config.toml
hidden_size = 768
num_attention_heads = 12
num_key_value_heads = 12
head_dim = 64
hidden_act = "geglu"
norm_place = "pre"
tie_word_embeddings = true
parallel_block = false
extras = ["capped logits"]
init_std_qkv = 0.0202
init_std_down = 0.0
learning_rate = 0.00671
warmup_steps = 200
batch_tokens = [32768, 65536, 98304]
max_seq_len = 2048
Each number is 128 + 32 x the weight over the matrix's rms, rounded and kept within 0 to 255. Layers, rows and columns count from 0. Numbers have three digits each.

# layer 4 attention query, 768x768, rms 0.0439, rows 269-377, columns 128-255
134152176104169115142170111080115089166156092108141095135113113119103119112131112144132141129156131085195104138118106112113150110160107109075113130121121170114139172100124143143134096126113073168130133185129206052164148115155102132138114155143117105125149101090102160096102089073123163118157136127087112152129133121171076085080150130117132088145120109153105111148083105104165080123173
141128166157110147085115127064139088102121104109144150130073132118152141121105111103117141134156132138150181112162089156074082150107155166118154119115072124105117142103150138135085137155137071115167124125156070112143137129127134092174183115104095145073091113112185083070096118119071183134131153135153207150123179143177107111089168125156107079141115113111177111145197141091177150136104
127211100151136166114147150153146135186159129121109157107113144142198149145139092139090102111134098100121175149138123093125133101162126141167126063146117106133104131121145143125114141104109130127135137124128139125148120078122109099134116145110088116087121150157171105121115117110153123148110075118151145128159124106097090153146146140113125157146120150148131149129130123132113142125151
148114119113115147151134120058117098153149094120132097150079136119160169110145156181110157141127102148148130121136133094113117110144121106105142075103110110137131105100105105093099152162106152125079156151142097123085111109074141112110109161123091146120105146087108119131145145110131173126131129127161182175143139125193152132128114156120120099122203100134110092118146134153135133154171
093146107167166120164132085137142118128122155175106123191155166152143089151156151144156132156084092161134103161088146165089099125172139098124101156138143161179157146138075139114135125131129144161075129128141067116105135121114100146095144088131113175105134177179129134178176143154172068092162134109090174106123116131095166091103117103107137139144173128168126136123118130107160114099163
128114119119140120148110072169099090126108146132122160110157078157157127102126151063069116109135057112137171122144136142108157150134108148152059169125118124098102104136132114124116128157159143189085082149142157129079112160119111161124068145123140191116110125091171114082105118140098071109083094082163155112117106099109103106141124086099145113179098186133093137132065151105172080133141
180140154087119127162130130083140122121124128134141143108098133123134119116140076152153119161140123116106126093193125156122133103144163089098117157133139160109130204148123113188133114095133107139113181149118091074139166129155111135128158187135122122139181163106123141090126131121136129059176158137089156178089124144112060118151105126088173124113179131137122160104115144124152130101167
128139122179080112130123136111133108152146079131123143116105148131125061145146181106143123101113104144120119159131098133122143122153161151183150093104152108117154163099132140123116127110107133148111126133095139151150133119093059217086123113100109196127107076109137123152127089121102124121183144150154168128147166111090134163154130134113116110186130147122117144148209164141115109119176
119135059119147144120129170180094131175131092155131115163137167185143124102116116092161107139129179119086098156083142116153122116187137159153169122116100144129166147195111084142088135144147101074125178135144166140150105086077157132154089086147140154105118133119094079163139135144174140139108127082128138130135095127095105162174133143129093144134117195131098184123149157141085150112131
133119139119128118112065122087153133140137121160107139163116142153111155132170153123158131094095109098121168176102119113115081128083177152135107141152095099128100145127152113139105099130091101109117096130101114190121133147129150105135135122156148118186078083127090128100140096177161147107156162123120170177135104142134133097108093090088113119113138096150083092106129164090111129164132
069154082124139141115098130148128138130126126146190167130139082169166104117106111131135098089099135131086122118163129145100091189132130113160123105157084071142053085105139110113149115148152134158140095153147148117094115101085106183138133082086157135134113132157115168126142130149093107176126098134124123132101114161098160145133127129152136148122134133133161163159124138135135162162092
128172119182156105108089123191147169122149123125160142088140116148148108149141147110078084130141117081155134103125187123110127119111137108118096155158166118146093139121130075127134145175126125105106115120111150088131133108153081155151091092091152117135106107130178135112133144124138094115150104116160127139122123144123130126121101136147129160160109162112125147100116083141146150099167
177079088130097121115150090110085184111075150098177161128103149122093114106067084105104146113214110105129119116176117142101160088148191178079095134153088083081169111093137129129144103079130150103180103108114125120111168127135136137127117090108162151135153111124177078108121109135205126102119085083190137141163117121101147159118080083109129109165109127160068112119164121108152130107136
153101103123131045146113174182116143111106118106134098157125175146100201107079135138098146160155162155199131110152095093119141101107099182161163104136129112115078135116099118082107086140151149101034164181106090101075190126140168143078125107156182150109151085086179117102114134084136190084082101122158142161137077134128151114114111141142156166147158134098117107114121089108121096125117
122102192078059164130080057086103154138169146098087122114099066088122127092201136170155166110114143133119107155145125101163120142121100200123101166138082155071182037142149109116124112108100129153096128113107125092148089081166127087155084166074199118150123120131146196100125140080119159105135151144112123165101110128197105133158061102125101156120115075093076087137117173154178103194159
139151128101109056107201140143096129119084085131120071183130101135099073126076102160157174115090181104113160142220131167140091182186124175173124153155172122111107122166086080112171100102121062176134105170156125146108162161101108112145142156121142099171142119129086131118147195153103043133143086135089112151094161144167128101166122133149150100138149111171157137134131130106117107096129
127145062181110156107136083200134170117146083179145120143131128128106115109113150082099093084185128163159121079154121139176103094164100111102153106153179098145128079074153155113135131118162091104131128144170116136103119080131107149158105143135184129111131144134138147088127117183116131131156107121156173067112166180081141133146121130102090118179135114024101164105155120115162140149153
150163169069129102136125162125111060087114159152081111124157178109149120175136126133137130152110144147162098165097196081130079153125064168196167164124165134165128113070099084127123168148160088094111154128140144114101159121112102111140108166088133172145108101139070124140112138101147140123127096134102114128162121154165135155156153114116156086137124112160157189145132145138153090114146
120120112085120119188144152121104117149113107082144123106118136067149124132105168040093179174157181120120139127189148157110142144105068148123074168080133128158182074111176114142051109101130150059153094138093071132111120108139112116161122119140092135122119185142139154153112094170109150125085122074186125149182135126127140141088123097095176103127126127106118088133120126148164088141113
122152152131132096128109132102080117136134069102125136182138073072069128038180108100112156088125127149088136205151149091114153104147204159088102118147136166181097121140083147166115128098103120152215125109086171094165149132127135163158153068102134070174076135111127137151142084111149064079146092149072088173115189157125108123195176103130112137100161110099086103145093068133131122108150
136142132104079116132137170120146092098135103133143117105135152173077161102131183141126150110133129127127122146104110136049092124136122125166141079121086117139118157144139145128113183131134068183193125062147150128153082140123147108138179063110146149142148106096098145128100099113125161185125098109135133119111187124164138111095186110121140098148139129151175146090050147143128170130110
121197135096079154143163121083119140149144158071081073150188131087049196167094138051082173217137172146169127105149143098179113087107057135132119190127126166138120096117117116145103129106116128176081119137178068091104082125096134128076131193102188170098178136071152084192121067127113123102111148132155107129163128151132112111176144156148081116087106089132129093118148138143159124091165
097102120132220126065123142189166097084148075173146103107101142157160205059141196142173108069106071164131121156087056138092140068191145180146152130123147131117108108095198143161176129087130115108088120106171158158111075143098146159107097184085105115173096165135084169145169111115205109145111167180101129102099123103105127106118132138126099148203110116144147151124051115119122106092157
148094106130174179173068103073162120154122127121208089216144138112143121099134153164138193118085132156150140138050104138080127081079099101131114187143120116077147076122116112165042065136153146163133101144087123120107176068171146139070144135137127086108141143169128165126075117090114121065049140098119121102165117106179106078166102104147115144096116101204114159071054098134158181098094
129080133114086128102142190130100103053163103107132138196130119086113032130125148188118132061156145143109167112079114138106127177143101076135092142152145104135131155138114109159078136131127076142167099112047134068127158112095094121125150153104103105087134188178111116090136205136097131170119119107198142119135114123162097143110103136137163196079084091105144132116161187118087125148136
189184083088123172100142094097086040141160152108118137118130168111066152110110105177063097156147150142196106180093155103137126099137117121118114091104169144074151100118217170068164169124129148136161101162162116095131146113152105166132121082163108115144125112148115089148180120116121123138063170095206167219094176140112129106073104058126129131114151112099147102141191072162134121103129
131205095105065094198109198150132066145092086122113075071103149167152160117143070070138201121091136107076136147140165144121140141078111159131153081087111105122132084133134109112142129167107180172110124115150137091208068136104071157113134139151107131181104145126121147111127090178139137120154152118103079128167140086133111146128096115159197095142153186124123143180146130079109115119136
135106154109062131131124193186135134118125114107128099133107155119110159151152127129080119125082147127120171161142137148128148133100127083175140190138125128203074130108124182131123164147114122154133204093142123110084171171162168146125141134118098086100150183093137116186107147149155170145061109168110178196134118082060134119201138120108127088076126105151107137160141121064185084087156
151155097036096161114128133161167093057155101146111153149158093140141139129155129057127140126140178139126113167164090112104080105073122190140122150076071102071071144118156193122135153137116137043081114126073116115201171114122076129065179086079125110073110104110090118104153101146132183163112141128117164093143139103131136121201117120185069144162114135124137176134131164176078090121089
202062120174129092169193132148154137079130149101069096131122121148122160072118138151175159108109175094130129137114158106099143110169096063147121177109181158161164128129132166107145187086095174088145118128110115115081126149088158077153103161108094104094123144124173118141243104153124146132139102096132111150117092105133119095121098086090169152129102133123124087106119168113111091095084
109094110091146156166168134088089168100123176195119116070153115156074139118122138057151059111135182113134149108141137137109143100112125139068174175120165159131145115152197155154161197093108141149136075153160152135095158140115163167092103083148110100126130139087158113130137113161166097149103101117134169108137111174106123144087149110173097115106115134137098116164118131120112181114142
173143128164127044127140074074083090143105109111120128204085160123160129134069126178040109121072162103095046175126088131143123104117161101096058093160143166175067132119093090124206125172105085155165201118205192140255078074135101129135113086115176032123153132118082083176099170160158150118160107123088143140092109221119154135131129083139179188115130208114208074113102140119077138067113
080160102137123163182135132096106116106118099141164059089148085182155159192138134107156148129136064086093204087162127144104106080096148110090138095099115126108149171067168195077148122139122147080098154055156140102150125135140144186059151099157116087153080140147137152148160152148145195118135141091184089079110084132118152156160120073122125123121125124148118076195172084113169124143127
104175176111067126071147154167125108151085154105117071166118201156143126180148113100103182113082141154098113146094119115096127128091107084121132173156146129114212122193056077111081123240115122064180116138062162144117143109113138171133106028073090086165187081114101107110076082179121163073102156097072160163142117156171123107121197129152197151120081070135193123191103137134097163148079
162106147110090194109119164124121124165101080139177133132104153090179147166143113111070096142105137164120126080125120146164143125176102172123130117121111139157145168175177087113123186107148133131097129090110134125080146093163124145153249138170136190168085145095056124192106130135153106139108098127061083119098060154146077154118172102141166172126131045101154048154110156187136071183064
123159106087183154070125059116070132171128089171115102121075140099095110117175159096192096128081111141126105114170132183194073138073150153082092097157105128181170107071136106049089134102133121103107149164133160105108101148146105117097253114125125101125083063078047115120136184152168093100190161119109139128103083145164165152090107099087039148121142078106207134118125233025186156083128
158128164132135142104139125026167098130155143084112092155067193087096113135175099102117152178097181120119089051123055081073126079055113105134106077141181183140176142181089122097101116084133098084134102116108119100131157109134103163168094080105180181110174105102170147049078118074196104145101159210128173198160139168199090134072107171205148121189185112101125109138159151095051163161063
119156109151147129146127086152136130115131063130102136088132109120127135063130179127152180125116141185091163124171115124096105209150127093136138175184210099101090110168146096157119182197137095150118159135086146101144153144134146126106123063203166108121115133094130090141086067158162170121137107161199105110135170131142107103134178167100133107084145066075049128168058202181188143123088
132140098148124112138096112128143115099116095169108130129135134143155121111094094047099143103118117104103066127170141150113132078212165118166068115091201149117138110121173167129177173119138134165077170064112113178192174127123149138162153163193112178110164133143120084144102094100189160173133118146120120151118187118099112193190141121098138147138122165110143143078140153065165128098150
058105079171111122075131168139130126097116058146170197153189093162100144136157164153163122070137099178159169117120125088153023138215203118102118135121159140084159122178084096125106119165144117084157144134145110127208135157123097097187068143077100125163138134092205119147140108155077124195086121168070137154108168075129122111101071170186113118173146139121090090161110132151119141120127
096123149135133140127104139074100123148160171103119086146054112105110155121154104143062048134145153207146105178137096069127110107166072073151146083096221124161152184171164137215085104133208139123163138158104083084134208138150136150120163166184149126151173096117206062112097166154091173145167202093113124211103110105131133065155068163180109100122163148132148154121142169121163091078141
108126115126214134120191115061114136157104144168138155159131132070141204175114188162141154118092111115077112178068166053127135169110100089063165061095118133105117043078179141127154080118100161144116198082131119081165120122165155164162081099152117120107157142144144133152067103075139117080106073099085093090170103124189075124099069120116167051118129161062115120163137165111196149104116
146209131080125015156124148157053125132104144118171090143179088125086121101076149075101085104138123087124198157134115107112144091110100106167166218172161086144189135129154108123083082227134170089155154137144141084109154159138014138089144162178126088145033125163113112110134077096058079174133134149099151156092105112060122116203175175085079164138219206079152181136158127174135068118054
117068163121125124121184137096106138093145144146121054125127104167112131163087071152108087131132084150110086143065053131136190176222139160082106096103115118063189104123198120107127104152177148125125113161087153114210111168044121143170180101111150152171119115138129124088141111141054126159146157170130075073151178084084167127144058080137119079178120063088121095136070082237040141107147
090106103131108177117127153129093164162127184142110188221228061138175067145077179206120118073138190102080139125170101122191160204113076096217055097168152150140093064136057173101138118177153168052097194141128096190138100139112151122078134096146072096074099187159147212165110108099083089096127123165083190059116137104020084173115086107101129131152159162142104110163088157128080115121145
140114062149094096127072084048097112139166128141113131169152158124202122100167110135088194110101121073129122150126100081082154241074068150125201155145121138101189198155046074116051124117143150138147108151118114082153125151184084111072067144110161127074078133098138133129100093081195098109104124143144166071146083152178135091098095133186111157068194078160132107080126094167102151057112
106166034172145169147164108133147158125100045030202110112129172144208126162096076088122147228133106074117177195156214119109111144206138114117240127135220125123121119178148123132121126151063102115075092132089114136115137137188105175172163186198176138118104178168095062190164189109178142132161072164074140168120175161128112120130143150163168165184132142080105185097131149132151200133091
128163154189124061132144138198072141095152154171022094087034128122106153145153101110185177128127073119144146100119131086115105146166114074123147064081140129101173134058151111190126148143128105131146107143156169155172111138158178076109117117164120166072131042130062148100108144155158131103063105127118155134099155172157140171131132135138155127099074080064170158197136124133097128140090
085123139096146144106092208126130122100128106082043155092098144099095152176179123102149156143101070139136150092108071088057150060121121160171172146071122131097158165166142142092122111141081117126172118154113207141196132120171147112151097135144093147119116099122160153170168098066146146129063166095118128153170172161157202127098125107142145132082145148143181152177179147169174127120156
079097188192176149130137118111031075126106147109115068148119113093097155154098127081141069140097144098172195105189124177165105164089107176161047110130161087068136099133166100101160141102099166061103131125082146109082029180124141192120129143066078068098066116137140142137077139103173161133144118113115111048162169124081159131094069107114157102103114136170105220149184093116142107135113
093104130124070171172146106137138101161105135179079156136162202091132141137161160163090114097142154145087191086120151111126195075095066125201149128099098148142088133079149145158154155169140125157127200142119136100102107169143115167104152173129102113081097159129143178141127075136086110169123113083063097138139130082184103114092150128115108082092136098115122131115080154153117110092122
159094128149191146106141139147147117171128129091132108139137090107151122088136121150079149128133143080138150112162089118104120159127121103147130212152087097130126145122092053100095122093141140096119127109127133138133104107136149081139120110098105112086134098124134092152130133183168116146152125152081122162159154205133102171146180100107132146135162152084134158092210108118107146122128
118103152117133127156113116124132145146149138139087150136081122122156166127135111167135139139130115098125138126155093132144162127118134161157143132168103067102161135109143172085107170120106151141153159161130092166125099082087166106138107112134100127052142152160136145072111132120089108090178129080108201085123119107168102122126153110106086071154155149161117140121158113159107090102124
164112138160156147176123149179126109173069142074160114119162087156146105143140102148096100103135096067134089088103125112141126194178102101180104166132170090148123158083132114108114131135126149110159079104087124149119157079158150121113106152104110112098155183126146123158179125124152115154087113113139088183141094187062118073127137121131117144123152174135121109128123124160134095139119
093116129152096131154119123148074162134158119164063139123097128112135083135141094099116149131120148130154103121134136133154158160153199117133093143152123113172134096127108081088106132167124112167134139101132100155157110145085096108119144158134171150109128143155119095182145151111111135130108138118168138125112125135174103132122156130120125090147149144113142128128131114117090114111072
173131106105143175130131094149145122112164133169140128108124124122108173116155114121110150117146080066091111124130144114138129170155096148125130145128084073104141115132158137094079127111152077091189147115131104147167122128134098118133101151065149134066135152176150091141107096096127142160127133103137090169113106158125160114106164144142117124124133107164071143139135109156140091124120
139130104117142141103151140118095127121123106147143137102128161135113121145147079096125136136128122116153117139117115115094137089162132149136137134124133132113118120166139132062110192157113152161156116143136151088174163118068157104123106108128105124102099129101136116164125112110111063114120083065164138137087131177132143145118163106130081166115107103123124139117165123124105140138114
123163128083087093144144132114155122120122118117130121090129124097095134167134106115182132084123143124131098170097062159120141129150115142144113096128138136115119131153120153132139120130114101169082100155128170107128116105098101158094097114126117108165096120123088159161125091138074153106151163148111155072185115087111098161109118116124125114111080116114117105071167152116173085115134
146141112124188149164076138093123105157124181142141106130125137179175172144144151082108127085143079148155113116147125118155109172134147114198123155134130132113101163080137127176125145132112141114110107118119099091114102129117122120138105123119084139120158116156111077180152137173178111167126131201140138143142151138142138116132178136151162136099145150141168140125195092136170124141101
094112103141163142120094187141118093147068111077152144152114167120122158150122164129125122115128099125162180073100125136083071166177102168155063180152116121067179160110148131099119158135162175086111127103108156145091083127134089136121086167097140095090105101117108146121167146142151154091171100140114137096133129122130186126109106053129126138158149125116149097092160077125091143155088
101126136082112132112138179114114131108122105146069152136160102094139126104148151157129123124115082110125141148195130166163144134150113128150150150131116128152137145159115124111121093106118130139154111080127088135121179183140102077154094127083113086071115114078117133168112119136142155095114101107110102185120130155158126133139163100151140113137145157103126138136108089150143140109102
077081188114087115134171123158120118161135093140124196111086159041134154145154139086164154138096194174104062117113109132134129122132133152110121154142152102132173138120122153135137102157183110158108136165154085152134162097102077164135158070163110156121084105063089184108112135143060098074123084117204217116075150106168153074141103101116092111141070107129116080103172180137076123128122
128136105105105147159124093132149106093051102129116141116109103084111141118122156143126126117109132138103136091174109156136122139107103156096176144115180146070119126105139172185144112117105125116104118089127138088167109128168116136130134104104108126151121121109086098186097135120106131131155136157138132074175112106178129099145106129124157130125133101115156116169115111121138114072139
138159174129165151119115124137169134127115123189122122109136064153146142087107160091130066132146089123099148170132113185118159109164124116060096179130113094113131112125121072131052129090162149087173107139159117125122165113165130150113178113063101098112101191155183101120175110134175157080104130198086119142126107111118126131091115137121124158136118127121156122100093097134118091105091
132090140150125115112140141183117161147100075116138148124128149101113109143164122106134142141120082099180123054114131133143121085102117120144086135139097106102096156087148087153148089143155114118164152120132176145132176164087156205142155167136141154136162109151112134108135140141079135107113090115164090133088110152102141150128125173126097105088146087079140122165147129171114141141110
134149119053077133145133154129137128134180143151157129083136144075145136110128097144098118143151148168063127167149119139136057168130151096165116084156148144128120129176138132117113107144138081142134135107109161131081117137173099110157095190102134116086151106123110087142137155124095150137138137098114099080171113109074153136063087170129128085107122067102085087100156159189138118092137
076125144152211114158117143126139170182150137143099137193158060167152087145145079130123103089134133135153174130186156159150149140155060169065110134165097120103116124142171161110091108127147140134157109141146167064147136115124132177107165145119107080152208124161119127094130095133115124123136109128101127112120152114131151142143120145200180101170178157113122194136108105127129111170098
144144157141165118178097158105152120146096164141134126124090090134195164120076094114104124112140107084113171152155141153159143147144153137085087110134136113163128141116120129066110136111129154090156149076093178120150116115139159161112157157112126130151152178157151136121163139082222086144141089153127162075133111139102144130156115113143145135110109123154130164162120146081118112112139
132115093125141113105090180120096157143093154096100094125155100165144158146173135068136148072116122101170094112135168063153090097153090187131067154116143138114142122107137148113094092087124100121159175162128148156151141135187096129146164136127119042136151127109105102182149138199190150100139087165133162174128143188134166125153187081142156184155147161104135152149130100147170142144090
079142133210170085162117112154147123135159109124132096151212059154130144124116149163125110152147123062081091179166081097140159082127108164113146099098164074144145168084100145121094120115150201107120170170180062104155138122142142112110139109124175159128062163143164079126141117131165156152105144099120113095136094130121140149162126087103172086162114128059126156230111124137164131107121
148095097149110123074142143130127142152129115158097167154107142088157126119087037145084155164165082115154156123127117153167107073107118132135142111103191184179148114087128079101142139095166152102171157118131117111081081177102055129136099166140119143172087113106145141074110142123127097123128099151155147140119149147115097168122159121108101153099091069150101089124130104118092150142136
108189143076154132113130131145131153138104212131131150074156096129083097144122117134134113146146193104168111112169152141135171159139095119132137104146156106130139108124137147075101147149140127104156144073095099150131134161100167130113118120129108134102147182181135176114096129168148074126108107088157120159133119132108085178098108121154127106117091143154091073134123103106091100131110
107187177143064135124185102086129139110150093154147096160124170148132152161153125100174151112120127113071124137108089090104141189116158117146132148101127136127129104155125190143169146132112097113141107102142129130140101137110165136152139139186159114204124159093108127124112130092088136123097134120147095159113135069136116151129145086114110164141180132089159162147147132155148148180156
173125140100124134147146139119106161148161118143105086161077072173106098137146158104069116092060108157109121160113134136176145123126153117147096119148132096122126156118096105148126103103152104130162068091109145130108160119161155141134101160096084074083163133126167136085165203133137097168103141134145046147130152123133131116120097158050145142123157108206116096075143111058107058126178
121115106107146112115141163136130100170187157105190113115123146099138134136134134119081134129066145093123119105145100174153092061091144129187143125165117149160135156186165139137156162161149121175193121160172117070117090123152175111152122133140157117153106146070186114077123149052119101148169124098107126172162192065099060118171078131122137116122137140124120071075127109126109145119089
142130149115128138137145137132142091136182157160156145088142087197094125162134132152143077122071148105097098110161156130147149165095185128105147062112196142178133123152136134096114088165053134150146177130121122126130090082189137114155149074143077132079133163149176177110173086097191135143115110096125128126155098105097152116198133129134167102114141132103108146190088119050144169076153
116143154152138114122154113146125108081122097101193161124135126133142133131118097132120165197103192141119089125124192062121151105078104121106110166112147152135128129102171114132140098099116202118130154107121139170092161097146154135115129135177167162114099113093181105140123084088114098113141113162147136089094113148106123149149135070093160090121156143185107115163175099182117131097125
101133128127138165089122226147095163140145142151211073105184117170105108135124116089110097172161150136123154175223066135108127105123168158117185129152164168099148089151086120122157100122128183126138140122194139101153191080135106123095112092138149144046102155104106055124149137083159106100151120145132108179108121161108126144152145171109095120193147180177131076135127145094113085152102
126152112188180149125111173083180158147067154067172052174121109121144156168098060130174166106088161133157148066129124151151092116165138135148110080095117060119097123068129097147170163160150164116114147138100154132165129127085121110113110163149179147120153112128125098157161186080101141145191148119068074111240107186149156142118107193191114106148121096133155172109153116147142168111106
180113109154099137173120169157149131120112083126109152061150108130147159133184107141143169114102123067151157164146150147120154191210188134172171124073098132102142144071140153189124126124094150165091179135123169099116133070093174143128191091127210067114180093133123068140157080158090158139158144082165159164106183119162093086124146094152132137146112126117182159155140139128146109168147
104089111138143153161120130157141118183173096125137167173125088146188126163154103145156126081140150127132057118079149123094123143181093137108106089187146103099106076150111119131081129099126170116124139068111144165149080122117138149177118120082113117147130129166163152160133077130126119088121076135157176109099152112082152159094138095131127132142080090126123125138105100186140137111126
073115080131113101147128120132106144155148095166114149129177152111140158193089119183139062084153131143120161117081136142134134090141150142068125129160137083124132113145135101132121093136129117127154089217106155120153153129210146110121088158118172120138163112153138155068145115192143174096065123117199142153083180133105126184135111087092119134133147122114117142135156165071134090157135
141161117149145122173175200166110159065185156101174134149150152129123152186119118124111142116135142169123166120113129189086111204085109142147147115096123097120123070136140073117143129194088149088161144104138149102115160143157166129140159087152140113134143121179102146120111123150179104108109109166134110148092137084105120140111096106122114120142133128125179075129143126135127133128149
170168129172162144169094131115112143100115137124115097128114145115135135096078130108125116159136091123173149181113104104136126078142104132137173148144083094133131110125164123103138140161154141120119145152124121118176144079129099101212117149139080137197127069097124085093091126156135136076174152082165120100158128091111145184133189142126116134106105114149120151127101127143128094113167
140139141129113097129139066160129123170106155102107120084137157063119181109123087136084136141093103124192211129077140059156139077105144155151136163119128136118163154135145122129109140103125090148128172154107129117101148135085117084160136123148167116089105126070139081129116160147129142079127103101136105132163151100099167085152141112147098128114145172145101145105176164162150139067176
087110094159119097109063102121140145109117149136114099174110108148104153120075080152158116111138144109176174160127148082153169090161137136080095137085181132135149117105163121145121162149154149122137121142133169081139116130064155110115177156107133148112094117116113119108159128121153136097185151153107136123137152125165189134104097084124183148126116183104163100134139117107160152069107
135075122127098192140093052107091078169167137109139115148158116159204159084159093192152193132129139124129119134051143100126144138095168165064134104122161170105118122081179096119153113151069110129156169110131058070106124150085071119134138123131120126185115155129143140155153087149103090173087088178170131142098101126167140140180183126144124114137163089079130059131173142138157145133147
081121150114106164131147139174142145102086123129142094096083141099100111151174146139100052127179106128111102122152129181139085142068131115180163141182121156141141095152130133101178118171113170088131106179113142155091133142072147184162089140092154078125177163182166117155081181200138186129122148077094161110135094127154113115103167137140114120134132130179145167172159128066088131199146
177126156052121143116125177145157080172219136073081105127112124071111016095163105103142124122166100133110092135088131211144153083152144065117149053149155124084136169104132106058081130142189071123143112140083110113146177174156187123144095120124138141167146168129104139174105112159131176151093142159103128138084081155188088125107121167083199121155056070162145100066075174120043106139119
116136109171173099101128174128135098128103140128158158127115094131175098146143128118112140140115128144137075089086172170101113126103129109127092101136177103122126204125147107096158125127134177117095157084122131118107127108094087190159135161141142160095167123184144110111133131091083176145203120158131154127103167089119089128165112115156108131147188081084116085140091112113146131090146
134116091087110156113133106134116151136108118070132165121147097134116079106127143126118142152170094094079142138140147152167091114133151121122135103144118124164158080166114114103112121165117170160158120153153098141108118185152135116124129149111171114121134165122116120152133129129132078168077081126107081180109156119106111109109152119101144099144091106112124162065054131152133137135117
091088158115216108187057116136223187156099135154142110144167070090181133106148115119145114064154134096139168050148194069158154107168139190094175143126154190098127081076102083115104109145091062148128140129168128165129145150141156179165110148091100133091104121155139055163139092091157105146132120190151182127170151139150109148121124139097133078128112145125091067146122144202134188101143
158129144123200126122146121092148116164166149204156128089103101071092146145180132140075134118185104190182096200097169136119145128166196102115123132111149111102108126108188191125129133152141192083101155165095094160104106139094179141127113088168180147100140128108130114154179128095157091166137127206087064105155102161154109131119123076079135099128165166160081098181121100100191133121128
178107133130070153132158141115121046159105129198103120154163142142138177104132184141109114106081112152097120133123135106102124195083058175083092179174149160147112185160086139193102133136101140109145121093125184170150152122141135115174120101090123118122144107145100121097123148139132077079086076106137146113177153083186098142121125050147095156135111122131172158177148121102079136134180
108200129114129123112122117145114130174222080151137100182117196098163133080071130099123190096134139045099144132133119143082142106169160147100145112136076120130160156136145136134109106130092114136121183134214111087143100189216051117144092161191112110089085094125127150097117158150064113111021148133125085215134101100129065095119125212115120138151135101144150117158109132095121103148111
138106104092150170131104115137108142104136142134087112099109092132157176081133133061102221065119129113141086170152103091114124117204158076131128129101132137115140099134101119189159120137148194214088126088063147160101117196117092130194145157143166152108113099098123127166111103160146085104114069070145093181113153101122116122148145146174178131063164156138122093129129157105100097154147
068136102117159074091108127128123136129082135097116123119150124106137155103117195146127191166107126195136154150136164124157131117123133114134160134081123148114161140142132155101144135122029099167147119147228163060123118134111167136170093134172080166160110185166127134147151057117153086134097112069118119128108076061095131160090109117134138115131132184186155119123103083144165160160129
124140087184157122145143088091122120145118179143206163145149136069132132095111106122107112177168135134176113165075091141112132086149120098150195117124088097121110159146131129113174184117117156136132186183157116113195093111101136135158142057143146106122195133155122126070150188102108192122112113125119115164157131130115141110122060165187159123110110112126071111146140078096097080080151
071157153154117147154142089106100136092106149110080139084079104139128126162135105172102180066169115069138155131168133123119145085122107129122152166144130137144131200157105097115165100112089147132155116131117157126145116138111141098105114057131103084162117099140139183161110155100119133159118088101131070122115143105123125128174120163136160154124127156088145165112138149154163177103140
172132112184116082087130098139181125101142136093109077154060106104137080176100124143181105154139133133160107147149109235144073068148097103101118136081140173127142122135154101174180190140066167109170126082123083085218122154114056125148159152127085108092071124135094098072116104116160192100173160093152105156130151157128163169118153183192151083140121177161117142184081112166156162100094
108136068099167146112114068101071122117141110133111120103136123169056097107177066120159192139155157176132045082138151125163126178180119117149119074164121150112111166096131138165080071112132151176172112075093106208131148120132111124105137103127156158121165169137100141131157201106088141168113147117137132073102091151143107124147111121080133111149138102054111103128132166134113097148087
103146144130128115145096179096158148052078161102166183107155148114126090180113092114097158142097110098151097130162134125089151073138070129102138134129056040125119137099193104130152151097081169133143152129107126141141182148148096137173125053169171098131126135160164101086151153143098172143127115125179121129147134197060173134136128120175139107107117142144172122131100099169128154102140
152107090116140141129133110087109199110127135071177097155156061124128089102124153132134211133159122144125099082171097075105182080143077149153173144115145114129125090148114139143073125084096114145165141113154139141096121094122120160080116152089166092157133078163176145151121122115113073156116147124146163125161052136126089134123165119087162124135129139144109082178097220103150090116140
122103149151120117142152096084130176093108094124082164091138083192096174191078118088184111154078096110157099143140152085142176058147134167097107124115133147114122129103115123118146145126100091111092146168112128167128100063126046130158126147058120172093093030127118176090156094158094160192107128161106084134102082131136166096182129151178141128132237149122094176119137062109195129093218
109128168172142104140066138155065111096180100123104116131146103117164136095091140122159124088126119123110131073218106071105103146108107137099104094136118116103086114095138117147133150123087108138121127092154127147106098099143113135132120127136151116145122149145141101118146152126091154113101074108134121149163156135165152172110183086141144107131172112081121151174099108144075174142115
128096163099140079121143169111123119122146142131135121091120139110173124104091182085171206101167158125114122160157108150113130149144040137142104070108182185086123088130107118081168108071123156139104125079082129123160099128172128195155111114163160083105115126070069098104125124115161104125088116081093045118177064177069142168143129109119155103162037117084097083106159164165132064142115
118148094054091096075119184082155085155147102165095136077154153148110079147121187109105154091081104121122166065111141156157132190134172110201169148195095113151151175124144109166094154158153071116139112144022160074116097182143099155116097096078115138103110146157152156186211186117092209157167141156131096091134172113097129124140145133149167128081168016069169105055108166141070125159134
179134113108117092127094103106153101116095105093057087106131190208142109114174213134051077062145156126121167126137172104119119095117104130135119141165146131130135164133121109150124097081166096218170053179089123126132085154141182122099100121049183165124136085027093111132079122125098149146115158079128152158147075088173185037119192137125127152123115099152108114101134167139042117183115
090164116141102127096160149190187201083102105092150113063131096124123117183161165096155140122135159152068086188117161159114148133134160156132125127159110119168077170137151118119082140149132111136101130104082203096079151157052120150145166123098087127092151109139104102137172141109087066142169162135141122105130187119038140109135094100114131126072158167207078157104113174172129167088233